Part of a small language model's weights: RMSNorm before each block.
Each number is 128 + 32 x the weight over its row's rms, rounded and kept within 0 to 255. Layers, rows and columns count from 0. Numbers have three digits each. The size before them is the row's rms in percent of the matrix's.

# q: layer 2 attention query, 64x64, rms 0.5, rows 0-63, columns 32-63
# k: layer 2 attention key, 64x64, rms 0.399, rows 0-63, columns 32-63
# v: layer 2 attention value, 64x64, rms 0.386, rows 0-63, columns 32-63
# o: layer 2 attention output (transposed), 64x64, rms 0.36, rows 0-63, columns 32-63
# gate: layer 2 MLP gate, 192x64, rms 0.41, rows 0-34, columns 32-63
# up: layer 2 MLP up, 192x64, rms 0.409, rows 0-34, columns 32-63
# down: layer 2 MLP down (transposed), 192x64, rms 0.374, rows 0-33, columns 32-63
q0 071:128154133147143213075154104162107147094128143177207139146034150130105098182128128113195158130082
k0 101:130177158147092136168156032139107138170071165113094155157101129130181121167117092133143092161078
q1 082:096133071089132146113149168126128122146136094184156065157121093148115113106133118176105179091179
k1 104:142167174137115198143173145202121143079150136084133162164144150147058168168117137145167140144098
q2 060:120102132102141131098102178135136141155125092127125032143138194123084146094167144141042171110143
k2 103:075164134102195137079161125131146138099204085148145139138112191144099118093162134075107132145130
q3 085:130074129107104117156152111130141127143098086148040126126138119112093171120142124177150076050153
k3 101:127115126116145100073103150148147132082175125159115095141159184149129096122184121144065186135142
q4 051:089092089119119109104124099112127161112143087152150065146183178136085127097142109117074172145167
k4 098:134140181098183160065166155113161119083181084109123129166170151133064145102124115121141154087166
q5 059:120096109072104129092161175109154156099124119147101145089159144099105114192086129113175143052185
k5 093:156125098121110056105130120179145080054117181190141146117145174149128086175153140183115158148178
q6 077:066112173084130107139087114146153095134095112132094117130095118132160170118161178140084119114087
k6 068:199140188105148116099108117161119164087091136083068114159168074134130151121119155176184145088061
q7 081:155109095124107168108136219177140164126095120133103089094103111137123103164170117153161167130180
k7 107:074149162136161156170149173118127103046093115101132157190173152148105096114133161113099137112129
q8 074:094082106108131123079083163117102145119145107140150103159174140097084082119160101077072149174143
k8 119:121141116144154088057143145112118118085143110082150102154156137160102086097158090143104160124169
q9 076:088115139128117154135098157072167152116134080132116146111110084090112153101178158125158064092069
k9 077:177149123134105078110113071178133137099123150075089102124116129144150082134222179127131145112161
q10 062:053089109140171122090110128093080141149147079129132111153150142097125152126138110134139143084080
k10 099:185097152122141102096126120071115141126217087103170125100156111138085136076115079080115173088145
q11 069:163129142163122119209179097133147131146098124153115107080078118147098167066144113170161089102108
k11 070:172156114168129188093170143113137093186083150172079159111111098135123210192096138169181096137131
q12 164:105147112111086160115160122115153175105129176131091083164139127141102137119193193125039147146116
k12 085:105118174133106168146131093137100145175076175158130136121126095180104111215086162177151119134111
q13 068:128073182121136170117128130087118102095131147113156214137135117108154126155084088094178089136071
k13 120:116123162153038120186133125110121122139059139106126155137119135139114119172152123207144109089104
q14 104:163093111093139090075161184164125112158095111151087124123112144124200108136061180102117131130093
k14 071:203125130195133123111194096121150160148073114088148117118157153196175146111121120170119088159074
q15 086:158153118118086062122101136155159125116160105081130157121107168194175127137124161131099100153110
k15 109:135107161158067093117143077123113146161063136175143114138115155100176150144100109092145099147114
q16 073:143099146137110132154181059158128129122172111093147117154101106133143153030122058111150102145088
k16 123:152100105101106160136154120078116147144181096129124125139144089140116165079111061053133162086055
q17 086:155143192191158152195128112114160133129163104111080099139097092121126189080153086122138112112060
k17 091:089107157158120125229073156143147131163124091094137061127149149109080135059158158114096089113123
q18 089:129107181118083105088068100141125104098177149146133118094111112074087126072129115134118146129126
k18 082:086151136144174161173106094171176127139143134173086120165098091066152123139122103110111160083155
q19 097:112116150139164153098159089108113077137165092119099168146161168112078179131142140123119084225127
k19 103:131084095174129108121119168198125149095135102093104124149172212148122121079111082106160108155107
q20 115:170143152113149129177168050154182114151134107110132145117142160125125066111177099129103166104163
k20 102:101177176128156213149138149126130113138133142126103103193122148106138134081142135129183116128137
q21 127:069156057184120084092132160152149151114143136097149126114167151097154148146235173175097115110141
k21 099:138088168185137142143152098190135106135096134151125090123155114128162137098064093103151154089161
q22 100:162073127101087126176082106128122152154149090139117105116135171127179092114116168209127070147130
k22 109:073107121178139131162119111099131133082141111075146125152159167092133142107121139066143124180113
q23 127:152188153092090166077135192107117127098136162129129111045153082127140138098134137076090076142184
k23 102:115130168106186107154059193153117122186085090112091102089104156116150106113163108109061166122118
q24 109:148125138150180101187156150116147105188109123108178110160140181121150097142202113133092131207108
k24 093:086110139169169165053118136072091101091154080133153125186142181110088124100152087156123147121173
q25 118:156116191112120109123133098100127115143186124121186113095077066062142168129117141158108129097140
k25 084:147133109098118098136162091090063122058109100108137088064139176117121091140088152118101207130130
q26 175:168089161135168124094206097161154156101098105159128128112149139140161195116134138116063117071119
k26 098:116182109072177136123160142150105110082058106119160172129118101133129113147116177062125112114208
q27 127:160107125189131152136106160162127110122105199135092073158169184089166137145127174122179091133118
k27 084:135078109097177100029158097108156083078088120182106179127128142132143109113109186061126098137136
q28 102:104074185096159126120141149117083091099132118101126096116165083102139143113146109194137104112144
k28 108:118123138109087103093163098090092136149113109145130135128171160120120160117124128128152121089111
q29 086:104080140102131099138134055095126136119087182124123113175171173118150191151147112157130149142129
k29 094:123227137134094176082111088152096156177185088147092085148142122146122136099160134105164113138146
q30 125:162166180109117092170119077088113146138131109122156096099139092122138140143077077099144112130133
k30 101:123170132122089140175175126170139138187158153116096134134088138091179161168172162094111102144116
q31 196:154118143129107148088100123069082141117114134107146120132006123133123142114091145180068137153119
k31 095:154118124128119147133133163106057121077131101094157119143114173103138133102176104141085112093188
v0 106:140141151118096097138082156144101136132132100096095129120109089139194100085104099110110180115139
o0 095:135165117063127134131140168136115106115083190187114137091153166097124079193139170077169133154160
v1 090:222092096087074155124109161099143133141085120139141097058144129093147137082106094092059163142140
o1 094:158116111107182152107127133152122127149116161108079164112064111079106115128096131138100099113073
v2 088:177101143139080116129181118078071146145128148150126143155151184089122170112140194072105147099138
o2 096:142145141158115154098145145134123134147156097109081137147053145138186098131205144126092233136121
v3 097:132079078111111146123105066127126138099133139092111132109185125118127152098079156156158076101164
o3 096:167204181111106123120141098105146093128077084129181099144098171140127139127099174088179068168104
v4 085:117164100157156146166102137079046111093150182098113165144132106130153137112142090120104144097143
o4 088:103130130090148106106181132132057187156141120139126121170147120139140208183108094091087125135074
v5 104:128143066111130088131113167125141204180087137159133126068104143108072129131159086125130108081111
o5 106:129122096088102151136090100177082148115164121134104108165132094166168022139148123092123110109107
v6 096:056091153140103105161086155132161128127101149171107123108175099085157072143089135131131197157153
o6 088:121085156137183155149132093151132164102152117119117170106066096126159151191146126167132132084184
v7 114:133073148096090110096142145168120134108164111111093156109176114116156078138086078087155102171157
o7 105:137153110151096135185160124027112111143120167149098149152101097074090163070148135133111102090144
v8 098:159080147130091161080127107144136183152115119120057119151157146122164164112072169119130079113090
o8 093:197114154159140158094112146116094079205203112173125117112081158170116097086165137146213124154116
v9 090:111159146092157139094181084106107148100143140187104156117132152107109083112101118140098109103156
o9 087:134167116108136179092126150130151024208109125138125137127121141123080115158146137140128157102119
v10 096:177134121130154159105134116127064107162098123135087105124084153147141084113219124155095166153146
o10 112:056116092108136146121124086153154183113093145125137136146124074101103156119143122169184128122099
v11 092:130128123122173107113098094116103161086135102151123163186122125126097158108098137159106106129100
o11 096:141136137146088104158129092141173150148157105099118153141148119149110131122172163145113059123195
v12 092:143148090100115096106171135118196098084147114150152181090138128175092133126122138129130088136134
o12 094:080123171109116111176105073177102054120086121163137099156154100115169133153144140110078133143114
v13 085:117106112129077127143153101066093130156113123159114133181109041120111140117127145193075149116181
o13 087:140139145108088122164095135160088083099122167153165170073123109095133140098223169129111089122116
v14 077:095132105120088043121059065174106116084149097121102120123164162118106148161142076105140127158115
o14 078:127130075117146027097188108150129144093153088159178134143133157148134136101159121142092074129150
v15 094:112068186119062156154161130130097063133150114092051074138165133123122118125104111164159125090145
o15 101:186154098140147156090122156042193122056178083133154119115149090153063166124144138130177128142138
v16 091:091136131143139043123142212155112176137111134114111122100118130147088141091164126143101120133123
o16 089:129170098206097096194142142156073127157140147174106083131139109131133069156121103187117127117104
v17 101:071102166185195078130049169144122122111147131129121097194132131114095172107131129099100135147096
o17 109:103056044177161123117146159161093112110112141107184111131134207152142094110122161124122128114178
v18 099:132143076136175127150100131116105186163130109137197115094204149116083186171133126110157145085096
o18 096:126180136194089125123155157162122117101098151133124127086141152092177059085093086107134140101169
v19 086:118163110184091137116176098103201100105106077067180116129111106091088131119057107086149147095116
o19 091:114153176144177054133119155163090128079116152138144180110160105181060108109107145137072156170156
v20 092:177153134174123190148168128128141099074133101146120080114130162057150036119141135075120114075121
o20 099:115130118086172079093110132098148190097159148111126197111155163140096107127165112139183138137094
v21 104:130118153088164133062061177146107116188064107159129126118143079190157134161134112071124102065111
o21 111:139073153132119163093135076112148139147095131136099081114155130085072123163107133152164089162165
v22 096:106109124145138122177183086099122126104152086118111192059120142212118115125146124127084108141097
o22 102:169113158089067120126151109118177144123147183200133108164191087113155129159155173132143144172144
v23 110:149148152140113157163162138125096122100095136189127103140117144123099142099125125172192187107155
o23 107:109144135116106154115099159200163194122106120193097127170125142182127105127205133086124140127088
v24 094:097123147177089132139100065157138122120128124100189159094153118156132138122140127099110127110087
o24 102:120148143150112123209174121157103060118087192132139108167112197137136141092134074142140151132160
v25 090:121156091097154145165087103111150164096111108128066084144168128124087133127164109060122079126112
o25 087:135113045200138135126163125142166125118146091115084128112144141158097130126140076077111161166127
v26 093:106063168144103118172145126071173092083121123131097132100141088075178115145097131123119130017143
o26 096:162114202078105114158102147107167122092171118108093104143154114103117111179130100116098143155153
v27 103:090098143184111082125138127188156147125155114104181128143141141144187101126165121182113125115108
o27 095:178135149141099091142073147110074158128150187168122131132165172132128131171147116188153138129205
v28 085:161140112063082144097112144153148126186112139197137147136175103142140141123119090101087086091099
o28 088:135097078139135143114134089130079077201178143116151138158126077116115146110112186108130146171161
v29 101:093148103175148148153113120146121192131136127181044129163152135143086169094095108123128112081122
o29 092:128133160146142151185192133132116057110165100105090113122206096114159087114161157063148143112143
v30 107:138150132069103132140133129099088108142134134125156134192200141068113196124042088098140170103144
o30 088:102154184118135087132106207128085097104170113115127201113095171129114135119147159057101123165175
v31 100:128230115187074133124123134116108141147182134132111115156141104114133164143141150120118202097180
o31 095:127181099092193187166103127133123100152091146107166169162165137120126073077115118072134111125153
q32 078:120083125121160159117074153033178120141116102135104126122158047159093113103150142116132131119149
k32 123:111115155144151092129042137151148129153107048144114036111144088128112114123163153179190160130127
q33 060:094157145138154131134200136152042174135102185137118123113122130172134154178072085052119136108119
k33 090:070109137117096082097147149104136115164081113051157135089143126108105134139130111133125124121125
q34 061:111195162118081096126187097169098127080151147159128174078135173140136134173071115089185103125136
k34 086:103154037127139167100148147110111111072122214113111174108120153194141127119050131135090139127115
q35 077:162152137175101090163086118220126127093168078108105134092097111076158143084134154104120116159182
k35 081:124171200110124142124193122091126123082101191149145154093092118111118172106144120184147102112103
q36 064:070172134188096158139097082115212156166133126088125135148136127211140140086169112115116118158093
k36 098:143144185205115142163129106104148140089154119178124145095112185088124127064139084101103124099145
q37 069:081111113062173157155191163103092124204137125138195108167129133169107141137134111130134156150161
k37 082:172113197158164167130099136118169150143115050097162086125171160127137145107115069061174122079069
q38 056:176134124101084187174133110130138155130180150106186155147141101103135129094186103088111066161119
k38 079:161138105171113094087144091110139190119147116097094072146140094092144156166114115125157140084105
q39 077:152090125146149180147094154077100094094111125156144103122118110084109137123147139083121118129133
k39 103:070112232124073059148133066140092141153105064097107082111069094090105133112129155087100091149114
q40 079:097108147061102112152113147178040105101100128122166146074083108069098130127104155075131139086125
k40 088:108130130119126181145129164095081101085130166115143140113075142124152162178076185093099110197117
q41 090:114169128101132139113098114180134130168131152083151118152060181119163152084123096149110122172100
k41 089:177111119101098151134113135069194126101140138120129152191130101110144080120121064145133121085141
q42 067:199124109089156126153176120176142112186156188127180173135132135113120094089130090169142124123107
k42 098:191091035111171180121157094097171125125115169154112155171169126116129123132150128121135148067130
q43 067:171153105101106109097091147111142113096095182136119144146149073129167118143108098096121074126155
k43 085:106121125159090098113076124142069151124143165108198109100097179132083088137152159154138131195079
q44 189:171075119114130142114063158074097130085076168129109178140170112157099113136144206075139116134119
k44 077:170066114102142088084077188133113109121042144118142092069099097115101082177056124108085119183104
q45 072:084140167068112095143128161086046103084105136157172155167085168097090136158089127107080150097159
k45 108:094111126046146096082111164150112079148073117159129125122139176161159133151090152091061115181108
q46 121:078106123090108164085133156099193103083123125103108168134174144160199151103152085144118144155133
k46 106:094087131120140148122053139069126083143112089154163134090121114052108066136105096118111168121106
q47 077:159138125122044129150081101131181108166155101128088153127111140182129126128180151138148114136068
k47 104:166157157169103111149080105080150131155133097116117125146091093112154170090143085086130125161084
q48 071:144142130164121146175136118134109194099150141109130145158081151162131155112131076079199117132127
k48 099:106161163132148208189173087102214107110159126128110132149082098117146182097154131090122154118046
q49 067:117119125141127108144134191095125123141123148120134203128102150101113121110151132179116127149191
k49 114:033156174096091167116108096170114084109064111151130107130164120116171158122126163143118134142187
q50 080:109143138173148116172142069098086138127148134158074101133143108096054123072133114093109124112112
k50 127:120084175159161126187145081079157146165154109065107074167095121089141143059145081142118165143111
q51 093:175076112120163155096167202109100160135130115104132072136133116156078152081129059123105162164088
k51 104:157104087106139154130116126183107133151142126095132122118076174182158059121054132137085159119094
q52 116:142102137099135138102128146101117127102125152172116115131066162127155089169097119204127133152159
k52 097:142169094076108123128094119132121138135121128145189108154150162127120136192153131156119127147164
q53 102:105105060099127128108056129158154114102107137130143150142158114089105085096114143154172160162166
k53 104:108159136148118135170171058145141161124132100146138111090088126154118099139067155143138057117111
q54 103:134189162081140153104158125117120173114126111137071129118113132075078120156161111155179174132110
k54 111:115152167118168146170112118115097123119152091153127104105096134201168142150109184150147156147141
q55 112:106244122052148129174124148158147112084112148121124185094133134143115137123140071113148113129135
k55 107:087138087090078113142143107177113190099125142141108099108176081154111164168122141130121087131172
q56 100:130136141141075108146083093140157115123099109155060128079170069141155136116125127136158156085089
k56 115:210077075111114130166128126110100125092111117087061156094134110120146121136084111068166160105098
q57 092:128158094102095186100148130124124108109078180090088124148175193143205168088137146143063104157155
k57 107:115076134218139122133098156132117134091111106137155123136163109131114128155128185101120097118140
q58 135:115084128175115132192129073103095116096147113140160121127124147139126207087067167115106159133178
k58 133:120120119163128117188130122093161141165119120060132097125145115184119105071161147161137148141092
q59 124:138118138167130156111140118094118095150083172130139089122164157134121065112135126135099100209127
k59 113:129102140112161035100128085109076101105133137135140090124154080092090073129085138154114128112170
q60 088:126092087098073069136159114123124213095119146072043110139100070157140137111156109119129102122159
k60 089:143113104155111153118077135225110123102138144090066166102091112065150129122166128105152136080133
q61 091:135141152120134157098072090083073135098121136139195124119112166102121130079126125159077091154158
k61 116:163106125152102168094087076051080143128154112171164150082132056072102108142097147116104140107088
q62 108:147144126154138125086139134069165108121132149161118155177214142151082128144167142120138150136152
k62 100:071171152199100180153143118124115126128123145150082130123202163107126135111137119074116137083151
q63 160:077167127083148156124166132136090098102176166148124091148080167111131147101134145097118116119057
k63 109:152090114137165133137132138059116105115136140067126115132102101163110122104065119142100065187108
v32 117:135131155134126183134171142110174172136115144145105101067114187088129148147108156132144080161090
o32 109:098122146077170182165093155153176149144090105092160063137104144088130165155160130140129125120167
v33 091:091134085117159139151139149088169128151109105127109175205093171117060136152135176105158090068147
o33 101:160132175195082121068097193139135068088094153072104093128114133173122099128142099151175099181088
v34 095:123152133119180166094066118150137152097118151143143143084125083108119138123128069158165070087092
o34 100:137086167105140140154120069093200110187107084136094125148140149127125130076200151141131134142105
v35 109:107097152093110154129096170131095160173112101098112153137078156174043127126152191135145120130081
o35 109:125120086225160104136128236085111129146146155129113163129129182113186156127154090125097066112166
v36 114:195141081124151120119144178119155165117164098089094129162133114063146105121119089148137078024156
o36 109:146129149164144116117152075076140117151108137173163116144167130136207129115155132150143195185092
v37 096:102135140156119070175078158098134127145116154151172117111164168065109133106165133105150156160162
o37 104:107096178159131113115130085164132080120129112095077095080112127107124126152079104180079094134121
v38 104:181113155216176155125119069145132134112125147136161117117171178114186074108146111110173164124158
o38 100:068113157169140117116117074169105140157109052122177162136133159195166129189147161118169091149080
v39 110:149198148111103174163126141164115123063110150137147151129055099079108136094075139081131105099139
o39 102:137113131167168134159134066076133089164169095082154088146131105095153084093116204136189179123121
v40 107:155123108043137108171154125120081133125169103091134203112132101112091157118086188151089097116137
o40 110:168152082127129164124071182080170115175135168149124138138178108131139170103135092127179153123179
v41 103:159159172105120115123133141136139114111131157078048092109134183178105121117134130165176179121143
o41 114:165172130112134130081121111154155140190141145067138129135147104132199179082200147131100090142105
v42 100:139064101152122154149120122056107095157149109138096111173161148081162132144098090143132109115159
o42 103:100068200160166116083131142109080226133128148135096109173117089129106134160114134166122120180161
v43 110:124138061144097107132098109128132173113143142113118152089068226159131143106181160113096114131068
o43 105:149094160084161098133107144164152152161175109103128144110125162153114105136135092114145075090148
v44 100:129105137123182138079145115141168078162124167141122124116121203097149142141187096131162077146186
o44 103:095124147124077146137112129148119133159119148075158137132136097208150144194176143074117119163177
v45 104:139112151121102077116101113137077108147111146130113136159133109118131092125072156161095086124174
o45 103:140135115122121082068076139042175128129124131159182192134109112166112165144112152171110144179135
v46 129:153085157153147143125119100105127114133141137173208090149126126162172163135135152111187150149171
o46 119:098127105136173139120124164153118119170132135159107116133139044130135085162144175101128103117154
v47 116:111099079128170087117093108136128101134098155128131146058124118115132133150046124110108127140133
o47 113:147132197117131150123052136141128114152155119123181122105146123086024107145185196192113161116134
v48 109:087152143128120176118159056140178126129115156113118122118103114112100116127182083194068139076112
o48 107:179136085113106097111149085145113139132109159153139156101152163139123138115123166058170086157080
v49 111:160124135110140129124112140178162212162104134148102154194132048146139136100165104097120140087152
o49 109:144110120205102129172116063070103109103133110168185126116120122123066119109151120143121121137052
v50 101:104089102198145107141131148168056175126091159116100138130110113170081104114187122185114179103134
o50 104:138131146149135128142165151120163127179162140191108130056118088112083146117118094068105074130118
v51 113:203072098117120153129148125110063111121165125140155112129174143090106105112113099121060129107163
o51 101:073148105103148095095127119172165164086107118185109149169144103128130144122148178123156138153126
v52 100:142154138151116097091076090140218111113115115128091120175117134154123145137133189100058089095097
o52 095:112078091108156107132144150105092102109130111123161087086102136168078082080163099118123136096091
v53 093:082163165149154127119125023158121158137151174145143140131131147078168125112165094068083079135156
o53 098:136136124146112198148111104091122147108156092126113162078150132169142057161112192165146082121119
v54 095:158138135087120093164128159098141111162148117126108168187106193066130141126125136163082178043083
o54 098:181201167151140139095121131128083155089090185118149082145090064126148101122137097094149097185116
v55 091:085119157124139163141174134160155121146174169077100142046113139123165096146150122118081103104125
o55 089:136143100095126179105082114161113160144181085120159136120096118116165134185125146058124128122120
v56 087:161120093159114145154147183117114122118124110062111156104132137082139165147128129113064153142142
o56 094:140151125170176129111132115129137184121099133116155148190155134102159076106136149061102124102176
v57 101:159116059104159112105186099078148111101139128177101122110121098104087108130119156147092105144121
o57 102:100168090133116111137129120138123112123168109128158155193122129099101161077138126112158184119148
v58 096:204178119118116052085115109125079069151119167175142138149096160092109127155151090107195109149155
o58 097:126140124089128114150175134144143080114155154134107131142125114108145092191156162186170103162136
v59 085:124196080124084181176164104072146166151096123154142147122124094133130100132054188060124143085126
o59 091:131070078117109179133089146165112127153159141120158134120132078064124112103117099143159122173123
v60 115:113104120093128105106091144122151086118166107165113151129085179249119104128150130142182132124143
o60 109:124114152129069064091136188155114125126119099136129071128169187132152108153118083136144112204148
v61 102:132114188100116176104110095140163134130103149163181107117087114118122150123124078157184158154165
o61 104:109075094161087102173134125101089107101139147168149101157177138092151067106116183097128105126166
v62 099:174111083155197094114109129091136161140136129115107160136139137191185136077114076091116186142116
o62 102:144167158156185109128111079156149170073140109114124173077140181052111115097118085178188116100148
v63 112:171066133058141196141094140171087141122121137129102132158115075146124161122116164101124111139089
o63 111:125056114157154152086175131112168112080169096143169154163154107198149130103132085205154111119102
gate0 091:189088137158173128145180099091160048142165082100143126135160148178140135127114110191155160114149
up0 089:073123090106132131106114148149093172082063141118150113120078100148179119154130119074077128135080
down0 095:109181082136107079190113150133128136169137194075094152064067103101121154109128114094113162100097
gate1 106:116121142130158155130069109037159077127144078095143144127103130117157108146127104093167133115093
up1 109:159144125126156170100079123095181108109117040088107153112109110110157081115110103129172126109039
down1 100:099123121060145165094097093143150092169132171110132114126103117131108160136132112061168128130154
gate2 117:135110141080165158148086126117078104129107066128149119097083080102101151103145108091126139142137
up2 120:133173146145117137117084103184124099135132116161225117086119130151111093099152122105113157188084
down2 114:144153105152077145168153113162103151106161080126138191153127120168107105107128082118166159188044
gate3 114:130133153143092153044127178111122139128166081081160130174150116122155152150086100055069146134086
up3 117:093105099124135177154129127148122146131056127187099133094103158142078129083075130137112094084149
down3 106:108127140088108108081166127081083177102124083163131094155143119106170082113170150058078204111128
gate4 107:125108152119115165096137179115121120095118109153133152105122123184144181091153155125111116179142
up4 110:146116093126096121125115084127151164135147166080165079142134128059138122141073100167182115089131
down4 107:141104137101131076170159086177196084168090101144152152134132140105116102084120156122171132107132
gate5 083:184108090173170125141169139044141151150111132099106127144149116110157177095121140082063156127136
up5 083:042112102083155159057093164158081129145119107091077154118128151176104106148123119078167084099128
down5 091:147167152130129098151136164114111133089102101175130096124109119092136124180071101125120118157166
gate6 115:170125177130149112141077156093136103112111077154096121166088136165174126104153174089107117145153
up6 119:211128174129146107109064145072133114062106073119118134133130147108123158113121117097108102161114
down6 109:047130121113113156149176064184103129164105189155132134123162129103126152160128181107140131110157
gate7 097:162155163144131220076151214104117142109153115117090155091154157154168124089115053105124094146082
up7 101:115105086140132100183118058141149104176080115136203121191111101097098156137136171132118167104141
down7 102:138106090130142138160149143121136119150155167128100196174115139054073185054131162107101162100122
gate8 094:120137173102142128149091192113148136123105117157091156154097133124087152141130169079076152079064
up8 086:129123077124162129108170085158067164151112165108193071095143125129165085118132085135170099144142
down8 094:134151121162139119132110103110121074161043127152149104143093114132132198107102110143082079130186
gate9 108:091170103193159163158153065124110129173126120105199135108125126112179119080135150166149191114125
up9 113:102187098162145156179087035144115122152197092122101121148190144125117115148107168104169201117090
down9 107:137154141129137155149067113158151109156170130180161143148145147083148095156123156136151154113127
gate10 115:163150109111190145118112169152111137100168106076088153139076164140166124109125125154166145201122
up10 101:131203136140148166164152120125103140095128082112092138159136177087146119135107161159161104111087
down10 102:077106130150168120081078161139106145119106094106086158168069162123146130161099129157166185173103
gate11 098:131153141095121099158106059150118077095108149142115074149131167073141128141110096175123168080080
up11 090:118145111125123140164106112051130091123159105179156090134095086177142111107128146134125180174079
down11 098:087115132124088102148131136157120145155156172064091100131121137101097107117130134050117109097115
gate12 089:098159154164088146141110106079079108121165131156130158100107090121163125139179122163139096114084
up12 086:154096138133134125195138102053121037141127124177155090140123151106160141139166154131099111110099
down12 089:097141147149134165156125149118139123145123176138111149067170138165133144129101139077163098146122
gate13 093:127080133133109122146084130149129086149154128131147130091099038157161166101109104157118181152159
up13 093:140123098100135079080123151132094112115126108056128111160139159070129153121154131105128101177092
down13 088:111100183197116210137149121156128135086168079139109140091151138167134144133184106146149149133193
gate14 112:148152191092080137157109130131147136103140134144129134182168144121164132124098136089137107145125
up14 108:172107164065106125155083138126155122115187114120149099148159083085152144159155132059146126172154
down14 091:167127100132114105124087133137149068113102164117146141183116116138198066110077239111113129187107
gate15 105:126116097174130156130144131088143102148115142110104120172158091149150156061173154104096068140149
up15 097:119108140061104187107113143138127119157150128092093086116119092116133128218114108151128155122095
down15 114:167154189120095131099155165200130150098143163096100113135171119133070123125132137111184158111188
gate16 107:141138109148116126124167076171109177088147132148094126125147174116176117138137131145118125106108
up16 097:102177143137143155091111138104153122103135152125109154098118166114151121152111071133182118162128
down16 110:053154151097151082139126103125143161130129095167090170110124147138117113137139029107146099152125
gate17 098:117112108113146160165144121147162113141160160109099114095091141132203171050152105100137088171134
up17 107:124117143148151129153109139118085166118117110138135185156174146133075074189105111149113132101108
down17 110:156124130133134170119120117163070117153171148179151136178140155138090125105129140127074151128126
gate18 097:125109120128125176136128186124161143131133105194147135087046087122091146123133076191158131143115
up18 103:128110161100106165143112177135128111143104114174137140112075086160062135106133143166145157116101
down18 103:137114084116166099133156165142143153113091118204153148125091109067125119163128133161163063085093
gate19 092:115045156126125150106177119108128093135136094132200161107138097210150149104079108106109149106180
up19 079:103127059117146095101152169116141143129101181160148161168116153111090155077132130152157165130050
down19 086:175093170197140167103113124089121184132108127140148178160097144178122126084162096081096131174058
gate20 101:182166147141166121159134154123185079149188077118145113173184159111140142141195115108107156122222
up20 099:125123152114122126131110149121118095119177149153086180108106135099051101110118074131131141166157
down20 098:122142146133158142165130113126130111099128191119078130121118131128095166069148170107132076146132
gate21 099:165170200125156145163151143119123094121161102150132103116112159140099119117077126074203184117096
up21 097:083136085090148121106119093159112188138052174102172141151122118100144180141160099154099101148180
down21 094:185159135099148132129161075126180141178105069119125115138078161122142146131102156132099129144096
gate22 105:150102168066130137071127113127088150085127059106128136080151111166174101132057078139161154145106
up22 098:105112056144156127123103109130136128159100147123154140179147112083156163130164154166109087114084
down22 105:154094088149134132124121148092161146101115128152091098142105146096106181120180103166091132112099
gate23 113:055137097154166184144117176080107149134075118077117137118114145129117131087127199124192133111079
up23 113:182124114115118078134089084164109120104134163157206105116082123140108138126184050179063127126204
down23 103:121095143144071134098093081112192129164186096126143144123162145170148150146141043127114108102157
gate24 097:118107131161158107178213111126167116159141124133100140039117131097156132107069097134123149161185
up24 091:170143106099119099069117110158134123117091115094099114111137090188172122119108156091126068168138
down24 095:106122144154132122117133151136163147064089148104139145204101058138145148183072134095144121136115
gate25 109:126127116198139087153147041099145086138137127115137164114175174110152116073186085069148074140151
up25 109:123105118097117106114130111146075184106083130100103177104137177126103113136097079106173126123095
down25 100:102158125054133120080169239116119195126126121144095118113102125096091126164073144154109202188135
gate26 094:116108163088157135128137091135139116105135092098092102138125172091162106124121116050086147180124
up26 095:115136152118153187199149122150132100128140131104113106120161086066144105105088135117090129150136
down26 105:085135142147160083162136097122163145156084085148091139093065092157164100169098111128157113124180
gate27 098:153108143107132127083078168092114172093168105159122108144077111114105202133106109151126174086145
up27 102:111134091102120121152153118151137081156108115099136157099110174127143054120118142099100078106099
down27 117:121201139120115146169148145117103130167121182116090157100151163109190114132158157130139112071120
gate28 081:135133159162108158139159120074149169157139167134139104167099088057135102101151053126074160117138
up28 081:164149179149146194149178107087161156165136161166130100138124087058136153172146095118068170112169
down28 084:115089078108145140092072100200125088174151120136080139128110166131146123153190168115143117163091
gate29 099:178145183166091088162113175173101116123141147127147129147138156096188148087149042163060127100123
up29 089:137094155202125110156140173188115077089135101097163100118143154108168117083136103195060096099088
down29 102:181120108167135089129124173188118059069102061150200140129167141114134132151124141158115151088054
gate30 114:121136146112141129158101110100199116102113119115151193118094172121175213113091136148194140096183
up30 108:152091126113161130135121097123173057123158112087187136096170112120121166073103152079133150110135
down30 101:136090058126119128123136132131123127079072127132127099105121142182151134136120105079140143145131
gate31 100:133141117140142098119099145034112118136105163118099101071090166139146186065167119152189085097131
up31 104:093119162106138096081099152089100145120087096116131115130136178176183133136185130127143029092091
down31 118:069130152088153149081106156110188106146103105164163131128140152172159076092148168170139116157077
gate32 081:063136134084154114176105164107109215175079080157121169181113135175155107117147147116110141084063
up32 089:169133159152130150117127099151115095047160177111116093098087115075093136191171141145152136188157
down32 094:121120102214151167125089115143107031075132128155155082143130094117152110175154134157120163140172
gate33 102:089151134134118109144119151102121194144135092106150117093113139145141101141148175120189110131177
up33 094:152114070192124124095166148097126090149111176145128132111153152124150188145125119123144098107189
down33 092:123121099115124158115117098125158065125144101093167096139084077139163111203171105096114087104091
gate34 098:140130141157095055116066158183115072154110079082127143119138186167159107098114103137096069132114
up34 102:108156113154107172157121156057137117074163144143152157121087111064104159129207142111154190070131